Each number is 50 + 12 x the weight over its row's rms, rounded and kept within 0 to 99. Layers, rows and columns count from 0. The size before them is the row's rms in percent of the matrix's.

# layer 9 attention output (transposed), 256x128, rms 0.158, rows 30-31,62-63,94-95,126-127,158-159,190-191,221-223,253-255, columns 0-63
097:47 54 46 42 63 32 39 34 52 40 60 65 44 81 51 66 51 51 60 57 34 43 54 50 42 70 60 44 39 49 52 38 39 85 41 52 45 49 55 53 44 36 59 54 50 67 60 69 44 38 42 32 57 53 44 48 62 52 48 34 50 82 42 41
083:45 78 45 46 56 70 37 39 41 53 38 36 56 51 31 60 47 38 53 61 57 72 36 54 26 54 39 55 57 37 42 26 41 48 44 58 45 23 60 53 39 50 35 32 65 44 48 60 26 52 64 37 42 51 30 48 52 44 31 57 43 65 58 55
079:41 59 38 65 56 50 46 53 60 72 44 31 53 42 41 53 58 68 52 47 58 69 34 59 57 49 46 60 44 47 49 35 57 64 23 61 51 72 41 43 37 48 35 42 56 67 50 70 59 51 73 59 12 49 45 52 57 35 35 37 46 46 44 51
097:46 61 74 47 47 52 37 47 53 19 76 54 37 61 32 57 38 45 49 66 52 50 64 38 12 42 62 54 49 82 52 72 51 37 48 46 58 42 66 64 47 50 59 56 35 25 52 57 55 39 58 47 61 54 58 47 47 41 34 58 62 41 69 63
091:41 44 56 35 53 33 43 42 46 61 61 63 38 60 58 58 56 49 47 50 48 57 61 61 24 40 42 43 55 44 38 40 42 61 27 53 62 70 63 39 57 36 51 38 56 58 51 22 50 45 45 49 47 39 61 47 32 36 24 52 15 62 47 38
089:61 87 50 26 40 67 44 40 69 56 58 37 29 76 60 50 30 53 52 64 60 75 48 48 34 43 47 62 52 59 41 46 35 52 58 48 41 40 54 60 44 35 47 53 41 45 60 48 28 57 49 58 46 40 38 24 53 55 36 53 58 31 29 42
109:54 33 52 51 50 39 52 36 51 43 58 57 50 54 76 65 52 54 54 66 55 57 50 55 49 65 49 35 50 34 37 33 39 61 35 61 66 62 60 48 64 30 35 67 70 73 46 64 44 48 30 37 50 53 78 30 58 38 46 70 56 47 38 46
113:62 74 54 64 52 42 36 67 56 56 61 46 43 63 47 85 49 56 47 54 48 55 51 52 26 43 61 68 57 46 56 38 65 63 43 40 58 60 75 43 50 41 49 23 29 81 67 56 65 30 49 54 54 35 60 56 48 56 50 67 49 41 45 59
091:45 68 25 68 74 51 57 48 49 40 62 30 47 58 38 43 53 59 36 43 71 55 34 53 55 38 53 42 49 65 24 33 23 51 31 67 54 69 49 55 38 43 62 51 49 56 67 49 44 50 65 51 34 67 61 44 47 45 50 36 54 68 37 42
075:49 45 51 63 57 52 36 31 37 39 71 44 43 63 35 50 55 69 64 62 45 61 55 40 43 31 31 32 53 63 50 56 59 45 48 58 50 42 70 57 56 69 56 46 67 47 48 71 43 47 42 48 57 49 47 45 68 26 63 57 46 40 47 48
085:44 32 20 58 44 39 57 43 59 22 54 47 34 68 47 37 41 59 44 69 64 43 50 34 37 67 51 54 67 53 41 21 44 63 41 57 80 69 62 51 44 34 37 49 62 70 45 37 32 44 54 45 42 57 54 20 57 50 34 22 51 34 50 43
096:43 67 44 39 49 53 40 63 51 37 67 48 62 68 52 50 54 45 57 72 48 62 65 35 32 43 45 52 36 50 59 42 65 60 43 43 59 38 60 60 46 68 43 44 47 40 63 60 53 53 25 50 39 55 14 55 59 32 43 57 61 58 63 51
107:44 57 62 38 45 53 64 61 56 39 62 49 43 39 59 37 44 45 61 57 43 36 65 59 55 57 52 46 49 44 76 48 56 62 43 35 30 27 36 52 43 51 52 42 38 34 42 60 75 44 29 25 38 60 46 50 26 52 53 42 73 38 64 52
089:36 50 51 54 47 66 43 58 36 35 65 67 38 46 40 45 67 39 35 60 47 56 41 57 46 54 61 57 45 72 51 67 43 76 46 58 47 91 53 50 37 45 41 63 48 60 47 56 28 39 37 57 60 60 53 22 58 38 38 40 41 44 50 34
091:58 45 60 49 49 34 53 56 59 49 51 65 47 64 40 72 46 55 62 50 68 67 49 38 36 43 33 50 58 72 65 40 57 45 62 56 56 41 54 47 42 63 60 54 49 52 49 38 75 43 75 51 37 26 43 47 33 37 53 50 28 28 37 46
131:43 53 57 47 76 65 53 54 75 49 34 53 58 53 56 47 47 31 52 23 58 43 60 58 61 42 49 44 51 40 52 38 59 39 54 48 44 21 40 56 61 48 43 36 35 48 54 48 60 60 53 35 60 54 58 45 38 60 47 43 67 62 32 75
121:71 46 31 51 41 41 57 25 29 30 46 73 47 58 69 62 21 58 47 60 49 47 52 54 42 56 57 46 53 50 30 52 30 57 46 49 75 50 67 47 37 22 36 40 52 63 33 55 52 56 54 52 50 31 57 53 50 40 51 46 54 36 47 47
112:74 59 57 47 43 57 60 35 58 59 52 57 40 47 74 37 44 49 44 49 51 57 44 50 38 41 43 59 41 29 27 30 55 56 49 46 47 54 68 59 51 49 46 63 51 56 71 57 45 54 46 39 34 59 28 24 42 39 48 60 52 52 67 33
# layer 9 attention value, 32x128, rms 0.103, rows 30-31, columns 0-63
099:63 62 52 53 48 56 55 39 54 80 44 50 70 60 45 53 55 48 40 69 24 46 29 52 40 35 33 40 51 39 58 48 34 69 55 57 46 40 49 32 43 64 48 30 44 51 57 63 48 49 40 45 45 37 54 71 51 35 58 49 60 42 70 62
086:38 60 43 31 36 58 42 25 63 50 66 45 34 62 49 47 46 51 28 47 60 40 57 54 38 81 44 68 49 39 62 47 35 61 71 20 40 58 50 54 47 51 42 51 59 56 31 61 45 34 48 42 59 50 49 70 35 45 40 60 44 34 51 47
# layer 9 MLP up, 512x128, rms 0.171, rows 0-44, columns 0-63
101:62 54 44 44 66 50 51 44 43 61 36 45 79 62 84 53 73 59 52 59 54 61 45 39 38 36 66 63 52 41 38 48 30 37 64 88 53 72 60 46 63 64 42 52 43 61 47 46 44 31 49 58 47 44 50 44 54 54 66 59 36 63 43 23
099:54 47 50 57 32 42 54 38 70 66 60 66 70 53 50 49 51 43 69 50 80 77 60 34 44 24 40 58 36 31 40 50 37 53 39 28 74 65 50 51 42 50 70 57 45 60 67 53 64 34 56 57 41 47 39 30 42 62 65 64 48 55 42 57
102:57 45 32 39 39 52 58 65 41 64 28 50 63 54 38 60 60 38 67 46 46 54 39 61 34 50 60 68 47 43 42 40 78 57 68 42 25 58 41 67 54 38 51 56 49 42 73 34 44 69 35 51 39 61 42 33 54 60 65 49 25 52 46 52
100:44 47 44 39 48 46 63 59 39 42 53 44 56 34 36 41 64 60 58 54 51 39 22 42 61 51 63 57 27 46 53 51 55 43 46 66 32 61 44 42 76 58 51 64 46 45 66 40 54 56 38 46 55 60 27 49 52 39 39 69 44 45 41 48
104:62 59 50 32 44 60 59 61 62 42 58 36 28 60 41 28 49 67 42 57 49 36 62 42 39 59 45 62 39 29 52 47 48 65 53 41 52 43 34 72 55 46 35 52 48 62 43 37 67 52 47 62 41 35 33 77 53 68 73 39 47 71 42 56
090:56 64 55 45 32 61 55 61 17 44 56 46 47 66 55 44 41 56 48 36 40 44 58 57 45 53 75 25 29 61 46 55 40 43 60 55 44 51 50 68 58 95 38 85 48 73 55 72 60 60 50 18 61 49 48 38 47 31 59 58 36 57 63 59
100:53 53 51 58 21 55 56 42 40 75 56 59 65 71 84 37 54 63 26 65 64 57 49 41 44 46 49 65 66 39 47 49 34 48 72 62 76 55 44 51 51 52 73 61 42 42 44 49 40 57 39 62 48 45 52 50 41 59 59 64 39 49 58 52
070:53 37 41 35 51 54 58 58 50 52 44 46 56 59 69 34 45 69 46 56 69 51 67 47 46 29 62 51 47 52 50 45 38 42 52 62 50 56 39 42 65 72 43 53 44 69 46 62 74 66 48 54 42 44 32 49 42 57 61 66 39 55 57 30
098:58 37 26 37 48 47 52 62 58 64 47 32 46 72 47 35 45 46 36 47 71 47 41 60 49 36 39 66 68 55 49 40 57 46 61 44 53 51 21 57 61 39 55 62 59 53 55 48 44 67 37 48 36 36 27 58 35 71 49 43 67 49 41 54
107:48 45 34 26 57 58 52 34 42 60 38 40 53 41 59 34 40 68 22 30 71 60 67 30 43 44 60 67 58 62 48 40 36 64 50 63 49 60 47 53 58 59 73 46 48 53 58 48 57 41 53 63 58 44 33 48 58 54 38 43 40 65 41 28
099:55 38 25 61 61 33 58 68 38 52 43 46 50 59 63 55 41 56 47 55 45 53 62 69 34 57 69 64 38 34 67 49 57 54 57 55 37 38 54 43 67 40 39 32 51 37 51 60 53 56 49 32 41 55 39 58 26 44 54 49 22 52 31 29
109:48 53 35 52 62 51 48 41 42 54 53 54 60 57 55 51 41 72 44 48 65 64 51 42 38 56 48 27 37 42 39 44 70 43 42 76 45 66 36 58 64 63 28 61 45 52 68 48 60 56 67 66 51 60 65 38 61 40 75 56 45 71 42 48
106:64 42 38 65 50 43 57 41 46 54 61 52 52 54 66 62 73 43 73 44 57 42 49 57 57 37 48 46 40 29 32 45 61 55 28 65 37 48 44 55 73 47 57 23 43 70 38 35 59 59 41 33 54 61 45 39 29 57 67 57 52 74 43 29
095:46 37 51 61 62 46 51 70 42 37 46 40 74 44 51 22 49 36 55 12 45 37 53 54 57 43 40 52 39 55 69 54 74 64 47 35 37 38 44 52 67 58 42 55 45 47 61 52 68 66 65 40 30 43 48 45 58 45 58 38 59 58 30 52
096:52 26 36 74 51 36 70 56 66 43 48 38 44 31 57 25 27 64 40 59 55 48 57 55 39 65 52 38 25 23 62 49 65 50 63 61 50 36 40 65 45 54 66 55 46 63 52 54 52 66 41 50 49 41 51 58 65 40 49 58 33 65 38 56
090:58 53 38 32 69 57 55 31 78 36 24 40 59 42 41 60 18 62 54 53 51 65 60 50 28 37 49 21 52 63 61 43 60 33 57 42 75 44 38 55 60 53 56 36 49 50 42 65 54 53 51 44 54 41 51 66 54 62 53 60 51 54 53 68
107:56 46 44 60 49 36 49 41 51 36 61 37 45 44 38 59 64 56 47 39 50 40 27 41 12 43 49 43 50 51 53 44 58 36 50 58 69 77 49 67 62 51 42 54 48 32 71 57 70 64 36 36 50 45 47 60 46 64 58 45 60 61 41 44
092:52 21 47 51 58 61 50 56 57 57 51 47 56 43 54 50 55 51 49 63 61 78 62 20 48 36 36 42 62 37 11 49 46 59 56 54 66 38 58 51 50 54 46 79 50 38 76 60 63 54 55 46 40 53 42 56 76 67 36 50 57 36 66 38
101:48 28 31 57 32 41 62 76 61 64 44 45 49 47 53 72 44 58 41 53 64 52 43 45 45 49 58 25 60 44 60 51 40 54 40 43 42 44 41 43 74 55 38 66 57 68 39 43 52 45 52 48 33 45 46 32 64 59 48 64 42 46 40 69
091:53 36 47 39 36 21 71 57 65 56 31 54 53 53 50 62 48 41 46 31 45 60 53 46 49 79 46 40 50 46 56 46 45 29 48 31 54 41 37 57 51 32 58 52 41 48 60 52 47 34 53 42 61 49 51 30 52 48 66 89 44 54 52 69
109:49 58 59 42 43 50 59 51 37 45 64 56 52 50 63 41 53 50 48 42 71 60 56 32 45 35 46 26 45 42 61 45 43 68 44 49 43 48 22 45 29 43 41 43 50 59 58 57 49 61 62 37 40 51 45 51 67 42 51 47 28 39 59 67
106:57 65 69 46 29 48 56 46 31 55 50 45 64 53 62 56 47 63 53 56 55 75 59 43 37 47 32 37 39 45 44 52 39 57 61 74 59 64 49 30 47 73 41 64 48 51 52 45 70 67 43 46 67 49 32 28 45 55 38 55 66 53 74 35
094:60 38 47 56 45 62 69 63 37 52 54 32 55 40 44 56 54 33 58 41 44 43 47 68 47 36 47 63 39 52 47 46 71 53 38 41 56 41 52 54 67 47 23 63 39 52 67 67 62 58 50 53 34 58 40 56 62 60 75 55 40 51 48 50
103:60 50 38 41 28 64 59 55 43 50 65 44 52 38 49 52 46 47 33 65 58 38 37 60 25 43 64 64 52 57 52 52 56 38 65 59 62 54 51 52 61 57 48 67 42 38 53 41 38 59 35 46 60 56 45 56 38 69 48 36 34 51 51 46
109:57 38 27 65 54 51 55 62 32 57 40 40 62 78 67 64 56 43 39 31 43 91 50 54 52 54 61 56 57 43 46 47 47 49 48 52 36 55 48 36 60 40 27 52 49 47 61 55 57 73 57 31 37 71 49 53 56 53 42 56 53 47 52 57
105:47 52 57 44 31 24 56 52 44 45 48 46 42 50 65 46 67 47 42 34 44 65 50 47 55 51 30 33 41 33 57 54 52 50 74 26 50 23 40 68 57 47 51 41 43 55 59 46 61 48 55 60 76 66 35 23 36 25 42 46 41 42 35 43
101:56 22 41 57 36 49 60 32 69 47 50 43 61 48 74 46 50 50 56 69 48 58 65 40 45 53 51 35 24 02 55 49 56 58 52 60 58 44 62 38 56 47 30 71 50 58 59 46 51 49 58 54 40 31 34 41 50 56 46 57 58 52 43 58
106:62 51 35 46 47 50 61 55 45 49 40 53 50 61 41 29 51 47 33 52 45 53 54 32 36 55 38 61 49 62 44 49 64 21 56 55 41 56 49 52 52 63 55 68 50 54 61 58 62 36 48 61 55 76 25 29 32 58 49 54 31 66 59 49
110:54 53 30 56 55 29 60 30 37 45 46 51 57 36 54 76 36 43 69 43 43 40 32 46 54 57 43 59 39 44 48 49 63 44 40 67 48 76 57 48 57 71 50 79 47 41 54 35 70 54 35 39 49 60 25 19 60 59 40 60 49 64 48 44
102:56 41 45 24 27 45 59 65 60 49 53 29 48 51 32 53 76 52 58 51 33 50 48 35 47 46 71 52 36 39 48 53 58 38 39 53 24 57 49 52 52 43 28 68 50 47 58 58 45 53 54 59 48 36 38 56 35 47 62 47 45 46 67 53
102:64 42 43 44 43 48 56 49 42 38 55 37 52 54 47 36 51 43 49 50 54 73 52 49 57 55 50 49 19 12 58 49 49 63 46 33 63 34 50 36 67 54 54 38 44 49 74 50 59 47 54 51 52 50 44 60 46 62 47 51 60 39 25 45
094:49 36 48 36 54 48 44 71 59 49 48 41 80 57 55 45 59 44 66 34 50 44 46 47 49 50 35 56 36 28 54 52 61 38 64 68 36 46 60 52 68 77 38 42 51 51 59 32 53 44 50 30 35 34 23 56 46 47 46 56 57 41 43 50
107:56 52 43 35 51 41 52 55 55 57 57 58 55 44 57 51 33 63 57 43 73 54 75 32 36 52 59 56 58 33 54 50 51 49 46 71 61 59 44 32 44 69 36 31 42 50 45 64 43 61 43 51 54 57 47 56 56 39 43 66 27 57 80 52
098:49 36 35 34 63 40 46 63 38 51 58 49 69 43 71 59 57 45 56 42 48 40 30 60 42 63 59 57 64 56 27 48 45 46 66 39 32 62 35 60 65 62 57 72 48 54 70 68 69 46 40 45 53 63 15 65 52 48 39 55 67 68 48 30
113:80 47 43 51 50 45 48 57 53 32 39 30 55 54 76 40 47 63 53 32 68 73 42 48 40 47 53 38 52 73 76 44 49 70 50 41 44 58 33 43 55 50 34 76 42 63 42 27 65 45 66 43 28 50 28 52 39 48 52 64 48 46 53 48
093:49 54 38 55 20 48 57 56 62 64 25 34 67 70 55 69 54 59 43 45 64 67 64 56 61 49 40 28 54 43 45 49 56 40 29 48 67 54 56 46 45 70 53 58 52 51 62 45 54 68 49 45 70 48 40 05 39 50 44 66 43 55 50 56
114:42 17 54 48 68 43 48 39 54 44 44 47 73 40 60 48 44 74 32 45 67 77 55 57 53 55 72 45 31 55 35 43 43 51 60 60 74 61 47 60 58 37 51 40 38 50 52 68 64 53 72 50 43 51 51 41 57 49 49 65 61 55 55 48
106:54 46 43 68 60 47 63 61 55 46 65 51 64 27 36 66 51 52 45 39 38 51 55 38 46 46 61 42 17 25 48 39 54 48 26 58 57 35 47 37 59 54 27 51 47 27 61 52 48 53 48 44 41 71 49 51 65 50 41 34 44 51 57 38
080:67 48 28 32 38 69 64 62 55 53 54 38 43 54 56 52 65 54 49 44 56 47 44 49 46 58 83 45 54 62 61 42 54 40 48 61 59 72 43 44 73 62 38 66 36 49 42 41 68 69 49 41 47 37 40 42 49 44 52 63 52 39 64 31
107:65 54 62 38 43 57 58 52 62 61 45 49 66 67 83 45 53 72 40 52 71 46 33 61 49 28 47 48 43 67 53 45 36 22 62 54 56 50 40 42 75 53 52 55 46 48 41 48 54 39 46 53 64 37 45 45 31 35 61 43 52 45 49 37
107:61 41 32 28 60 69 55 38 54 39 61 48 51 29 53 61 58 37 41 51 66 51 53 66 45 53 49 31 51 50 51 46 65 65 40 38 53 77 47 59 52 61 48 44 45 47 57 59 74 53 53 45 37 58 19 50 52 51 52 39 48 48 32 43
101:39 26 47 18 46 71 59 29 49 63 28 60 46 44 77 40 51 23 57 58 55 57 52 58 44 60 51 38 37 44 24 46 50 36 66 46 20 56 42 52 50 50 65 42 49 46 56 71 43 57 45 31 55 78 49 51 45 43 54 52 33 49 42 49
078:50 39 37 43 45 66 61 66 40 53 44 51 62 67 73 29 44 53 51 54 67 56 51 50 48 23 76 56 49 64 44 44 54 49 35 59 49 58 45 51 62 56 41 54 46 69 71 48 58 73 47 41 46 52 55 53 37 64 67 59 45 69 64 30
105:68 43 49 36 45 60 50 40 27 57 56 58 42 56 63 52 47 29 45 41 49 79 76 24 46 52 54 47 60 37 55 49 51 56 34 61 37 50 32 46 47 46 54 53 39 57 52 48 65 67 53 44 47 77 43 41 58 52 39 63 33 56 68 62
107:51 43 28 38 56 46 50 48 40 44 50 35 64 54 57 48 55 36 49 45 79 74 65 57 47 36 55 40 24 44 35 45 64 61 44 44 53 60 40 41 64 69 61 54 43 66 58 60 84 34 53 49 56 54 54 37 50 46 45 53 68 42 39 41
# layer 9 MLP down (transposed), 512x128, rms 0.126, rows 0-43, columns 0-63
098:45 35 48 71 33 36 56 46 46 37 43 25 49 30 39 68 58 69 53 44 47 58 46 43 41 58 53 65 48 31 70 56 52 58 31 24 45 47 48 75 35 46 47 47 63 37 49 58 54 34 52 37 54 48 59 53 68 47 45 59 64 60 45 48
100:45 74 57 43 57 55 60 57 61 37 37 57 36 33 49 46 53 39 56 64 23 38 52 61 55 32 53 52 48 50 57 40 50 48 65 37 55 48 43 49 52 36 71 55 65 41 62 46 49 53 34 20 56 63 58 42 68 37 60 43 55 42 49 42
092:32 36 38 57 40 31 38 54 69 40 38 45 35 68 64 49 44 58 64 57 45 65 49 61 58 38 54 48 61 44 41 36 34 34 49 21 52 36 49 51 60 36 50 48 44 28 60 50 44 25 28 50 47 40 50 65 44 48 57 45 57 57 45 51
095:44 62 69 49 31 61 40 63 42 32 48 65 47 57 32 40 24 43 40 55 33 46 61 65 38 34 44 48 48 34 63 44 47 48 42 27 53 42 59 54 58 54 54 56 37 56 51 54 25 38 43 57 55 30 60 67 26 35 47 41 62 46 64 63
106:48 16 59 47 70 44 37 68 46 58 53 48 40 46 76 52 66 25 42 72 51 37 50 62 60 41 62 32 59 49 34 73 29 49 57 27 62 47 54 31 56 42 63 62 59 43 48 57 55 26 51 60 38 57 34 54 47 51 53 39 46 43 49 40
084:53 73 57 84 74 48 20 62 52 52 52 43 59 69 42 52 52 41 53 55 54 49 59 62 65 55 43 56 47 58 50 61 66 60 32 52 40 32 65 49 47 32 65 31 36 38 40 40 34 50 49 49 41 54 70 83 55 43 44 40 62 30 43 47
100:54 45 66 34 25 50 46 71 61 27 48 67 54 41 42 60 50 39 32 70 31 20 38 41 29 59 48 41 47 68 61 74 43 62 55 48 59 44 53 58 35 55 31 42 55 53 45 36 31 45 47 62 32 32 56 48 68 34 62 51 69 73 60 55
097:44 46 32 34 41 45 64 55 53 61 55 38 52 58 70 37 59 47 31 31 59 53 45 41 14 51 61 53 45 50 55 17 43 45 46 53 54 75 33 48 49 68 44 50 16 68 55 45 60 58 51 61 56 53 39 43 35 49 65 73 44 60 44 41
104:56 35 54 49 65 61 36 25 60 41 34 70 42 32 51 39 50 38 66 71 35 50 46 37 48 31 68 46 59 40 48 54 48 26 38 53 35 47 66 39 63 30 46 59 52 26 51 51 38 60 72 45 55 56 59 44 57 39 42 22 42 58 48 47
109:44 52 51 58 50 60 56 54 53 69 79 21 55 48 43 49 66 50 54 60 48 48 43 68 40 62 51 61 13 36 69 49 49 54 55 56 57 57 56 23 46 57 64 54 59 34 31 48 32 70 71 42 52 66 44 53 61 28 49 66 44 33 47 60
094:41 63 51 55 43 68 56 52 64 51 64 55 36 50 46 61 55 55 52 45 35 42 51 64 70 37 59 63 71 43 32 36 59 74 59 36 36 55 48 54 29 52 78 50 44 49 58 53 50 52 55 59 46 61 50 56 70 58 51 46 62 48 61 61
098:54 48 59 84 66 35 39 38 71 33 37 38 21 41 72 53 69 62 63 49 70 71 52 61 55 54 43 45 50 50 37 41 58 50 40 67 35 45 42 61 31 66 35 37 53 58 39 47 32 72 54 36 60 52 65 42 46 47 44 56 51 44 53 39
105:53 50 72 47 52 39 55 57 55 49 46 53 55 74 44 25 40 61 46 58 48 56 51 69 58 66 48 47 62 55 68 56 40 22 57 45 46 39 59 62 34 42 46 68 63 55 48 57 40 54 54 59 45 44 68 53 63 61 49 55 55 42 55 70
090:53 65 49 50 50 39 41 36 46 64 67 55 28 55 46 67 46 53 42 49 77 52 51 50 45 66 48 37 39 72 51 31 48 50 59 51 46 66 32 47 26 50 46 30 49 37 44 68 33 49 49 43 53 51 46 41 44 45 66 43 66 37 48 48
090:55 41 46 37 41 53 36 51 31 51 67 58 47 42 65 53 59 40 43 29 53 81 36 51 51 39 35 37 56 58 34 28 49 42 60 40 60 63 60 40 45 56 48 55 45 45 58 45 48 53 53 42 68 49 40 26 71 66 52 33 61 48 40 47
087:30 40 66 41 61 63 26 56 50 68 61 60 29 50 58 43 48 51 30 67 39 32 41 54 51 46 61 57 46 23 62 60 64 55 44 42 44 26 58 39 47 54 27 41 67 55 39 69 45 41 32 43 60 47 54 55 29 57 39 47 59 44 64 58
118:44 52 52 69 36 50 53 54 42 70 58 71 54 44 70 57 67 38 69 49 62 54 72 67 60 50 59 55 45 38 19 47 63 55 41 58 32 46 48 53 36 46 56 62 30 45 36 46 56 57 83 36 63 66 58 62 78 57 55 48 46 56 31 40
086:57 71 67 53 58 42 77 41 37 56 44 40 26 36 52 56 55 60 29 19 60 51 35 54 60 49 72 31 33 63 54 51 67 47 37 32 58 40 47 44 33 46 49 35 53 62 39 55 55 38 38 28 52 61 50 50 53 58 34 51 55 51 72 33
098:46 57 56 73 56 57 45 44 35 60 54 26 58 59 50 36 29 62 56 32 27 66 51 59 48 55 56 60 38 42 47 77 28 47 55 61 49 48 52 48 50 41 35 49 64 46 51 40 22 40 39 32 52 56 40 33 48 60 52 26 64 43 63 66
093:51 39 74 42 57 46 53 50 22 55 49 48 50 63 57 40 48 42 50 61 73 63 61 60 58 51 64 69 69 61 66 76 37 37 40 34 51 31 54 39 57 53 69 62 68 31 57 46 46 37 64 56 40 42 58 49 63 34 32 44 75 40 27 54
107:52 46 43 58 45 39 48 66 37 54 42 36 43 51 50 46 42 66 64 33 54 51 48 59 53 48 56 44 30 69 57 23 59 53 47 44 60 45 22 50 46 54 51 49 27 63 64 67 37 72 55 44 38 52 63 55 50 60 64 56 71 41 40 38
104:66 37 76 32 53 51 33 33 42 39 35 36 50 57 42 68 43 43 44 35 58 52 66 69 69 68 57 38 39 49 41 51 56 61 39 47 34 46 44 47 46 44 51 53 29 49 69 51 56 45 29 47 59 44 60 29 60 24 59 53 47 48 50 56
093:55 41 63 65 49 37 36 48 45 37 65 57 42 52 62 32 49 37 48 61 47 53 25 54 37 50 53 50 59 40 36 65 37 42 81 49 49 53 35 31 38 46 56 57 67 54 53 48 25 26 41 44 44 36 55 49 45 29 43 40 53 46 64 51
102:20 26 39 44 48 33 44 71 65 30 48 40 61 57 51 58 62 50 29 45 43 48 39 32 40 46 46 40 58 54 56 55 59 52 49 54 35 44 54 54 64 40 43 67 42 30 46 56 49 71 45 66 53 59 51 42 61 51 56 43 39 35 48 50
110:40 39 37 58 66 45 41 51 51 55 45 62 48 36 57 45 52 54 63 39 51 42 42 43 82 58 30 35 38 41 47 53 46 45 55 52 47 36 48 57 48 40 24 51 79 77 51 56 45 31 79 46 61 37 49 58 40 44 45 44 39 32 44 45
111:32 26 57 27 55 62 61 55 49 56 75 67 41 58 22 50 41 32 63 71 46 43 62 51 66 53 43 66 47 52 50 43 35 67 38 65 48 56 46 35 53 65 58 62 53 63 50 55 33 55 37 62 55 39 61 69 63 55 37 48 57 59 61 39
098:54 70 72 51 45 58 52 49 42 42 57 65 45 51 50 37 69 46 51 35 60 39 46 52 41 40 52 63 43 72 38 43 62 37 36 27 40 40 33 49 53 50 50 41 67 52 60 37 63 57 63 73 53 65 50 38 39 38 57 43 68 59 36 30
101:44 30 25 50 64 39 64 23 58 39 68 70 54 54 45 45 62 44 49 46 44 49 36 67 45 51 45 56 59 31 56 37 63 40 58 60 60 50 63 56 70 40 52 46 47 38 45 57 44 30 51 43 60 46 47 36 71 40 62 36 47 56 40 38
116:31 41 56 39 55 69 53 51 52 37 33 55 70 59 30 60 52 28 37 57 61 48 60 58 61 42 50 34 57 60 48 53 36 61 64 43 60 42 39 56 69 42 71 33 32 77 57 61 50 59 27 74 56 46 57 52 53 12 62 53 53 57 45 57
101:55 42 39 67 61 44 22 18 41 35 36 43 65 57 42 49 54 63 70 60 53 46 40 46 56 29 39 49 50 45 37 41 50 51 53 48 56 76 67 49 57 40 52 61 41 24 50 52 63 43 44 47 22 44 41 66 61 46 42 49 59 53 44 48
096:51 63 50 41 43 63 41 45 26 51 52 47 30 38 62 69 46 63 47 68 67 47 40 29 48 59 52 51 65 44 42 49 35 41 66 39 62 63 41 58 34 53 31 43 65 67 51 51 43 49 59 47 64 57 50 51 60 48 39 41 64 40 41 49
091:47 63 65 57 47 46 58 45 40 46 44 69 43 50 45 65 48 58 17 42 53 60 49 53 21 56 58 59 45 65 36 30 59 48 71 33 55 49 26 56 23 36 51 50 29 50 36 57 40 68 45 56 48 37 63 48 37 46 52 64 63 58 50 41
107:47 54 47 71 63 28 43 38 38 41 36 40 58 52 40 53 75 47 64 42 42 52 58 66 28 55 66 41 51 39 70 51 61 53 54 44 39 27 47 45 55 47 56 49 49 55 51 36 38 18 51 24 54 62 65 66 50 50 49 59 61 61 29 41
094:31 34 55 51 63 48 58 41 46 49 39 23 58 53 57 49 49 41 35 37 71 64 42 51 49 63 71 48 50 74 49 32 85 69 63 57 59 24 38 48 62 73 29 50 39 51 43 57 58 61 58 61 29 40 51 34 47 44 58 66 65 26 37 55
106:20 52 43 58 56 45 52 57 59 41 56 42 42 48 65 42 46 51 52 48 53 62 46 42 49 53 62 68 47 35 60 51 40 66 25 54 46 42 59 43 64 36 53 26 43 50 61 51 69 37 47 51 64 27 34 45 45 31 62 49 44 59 40 57
101:64 62 51 47 55 49 34 62 54 49 38 43 56 55 45 37 46 46 54 66 55 42 63 43 81 58 54 48 30 52 53 99 63 31 65 60 46 49 60 51 58 42 51 53 48 27 45 39 24 45 27 52 44 45 38 83 43 41 45 56 55 51 54 48
121:57 53 65 86 79 35 52 68 56 63 29 31 58 52 51 49 38 64 59 57 58 58 42 61 38 53 35 48 62 36 58 53 63 60 54 45 55 52 56 56 47 25 45 40 44 44 37 41 61 43 41 40 56 25 49 50 52 61 57 62 45 45 49 46
098:51 69 51 49 61 36 35 63 66 38 46 25 23 54 48 36 40 47 49 60 44 65 52 55 39 47 60 75 57 46 57 46 55 48 63 35 65 65 50 59 18 69 32 58 47 44 32 43 49 56 58 54 59 68 42 45 53 51 53 46 38 35 57 64
098:48 48 32 27 36 42 62 48 47 46 58 45 46 56 60 33 60 37 26 48 50 44 50 49 22 65 66 38 39 55 66 28 52 48 48 57 54 65 28 40 52 72 46 56 28 62 60 46 57 62 48 34 54 50 33 35 33 40 70 70 45 53 50 43
102:56 69 40 40 38 65 31 52 28 66 53 63 34 41 41 65 36 58 36 56 29 53 41 73 38 46 36 62 56 40 47 36 72 64 59 47 53 44 50 56 34 48 34 17 41 43 72 70 49 55 56 49 37 29 52 52 55 45 52 40 42 67 29 68
103:72 51 38 60 22 38 30 51 53 55 42 52 56 68 46 40 60 58 54 46 60 61 62 36 41 46 45 43 69 53 51 46 54 41 50 61 48 35 52 52 64 44 46 52 53 64 61 46 32 52 72 81 53 62 72 50 42 41 61 66 42 30 40 45
095:54 71 32 65 42 49 40 58 56 41 56 56 54 44 42 66 37 74 44 48 34 49 42 43 34 43 64 72 67 76 39 39 78 62 54 64 50 41 74 49 46 46 51 50 48 55 49 37 76 56 68 61 57 44 60 51 49 64 50 44 27 39 60 53
100:46 53 36 33 37 42 63 48 47 56 55 42 53 55 64 44 57 47 27 29 59 64 56 41 25 49 70 48 33 52 53 20 46 44 38 56 52 62 31 36 53 70 39 54 23 67 61 43 59 56 44 53 57 60 52 49 25 49 68 77 45 64 46 37
111:38 18 50 45 48 73 32 48 57 31 53 40 51 53 72 49 44 81 24 43 54 60 51 66 36 42 74 49 51 50 53 21 69 33 60 52 50 51 33 66 52 56 42 42 33 44 55 47 65 31 54 47 55 36 72 56 55 54 60 40 51 45 50 61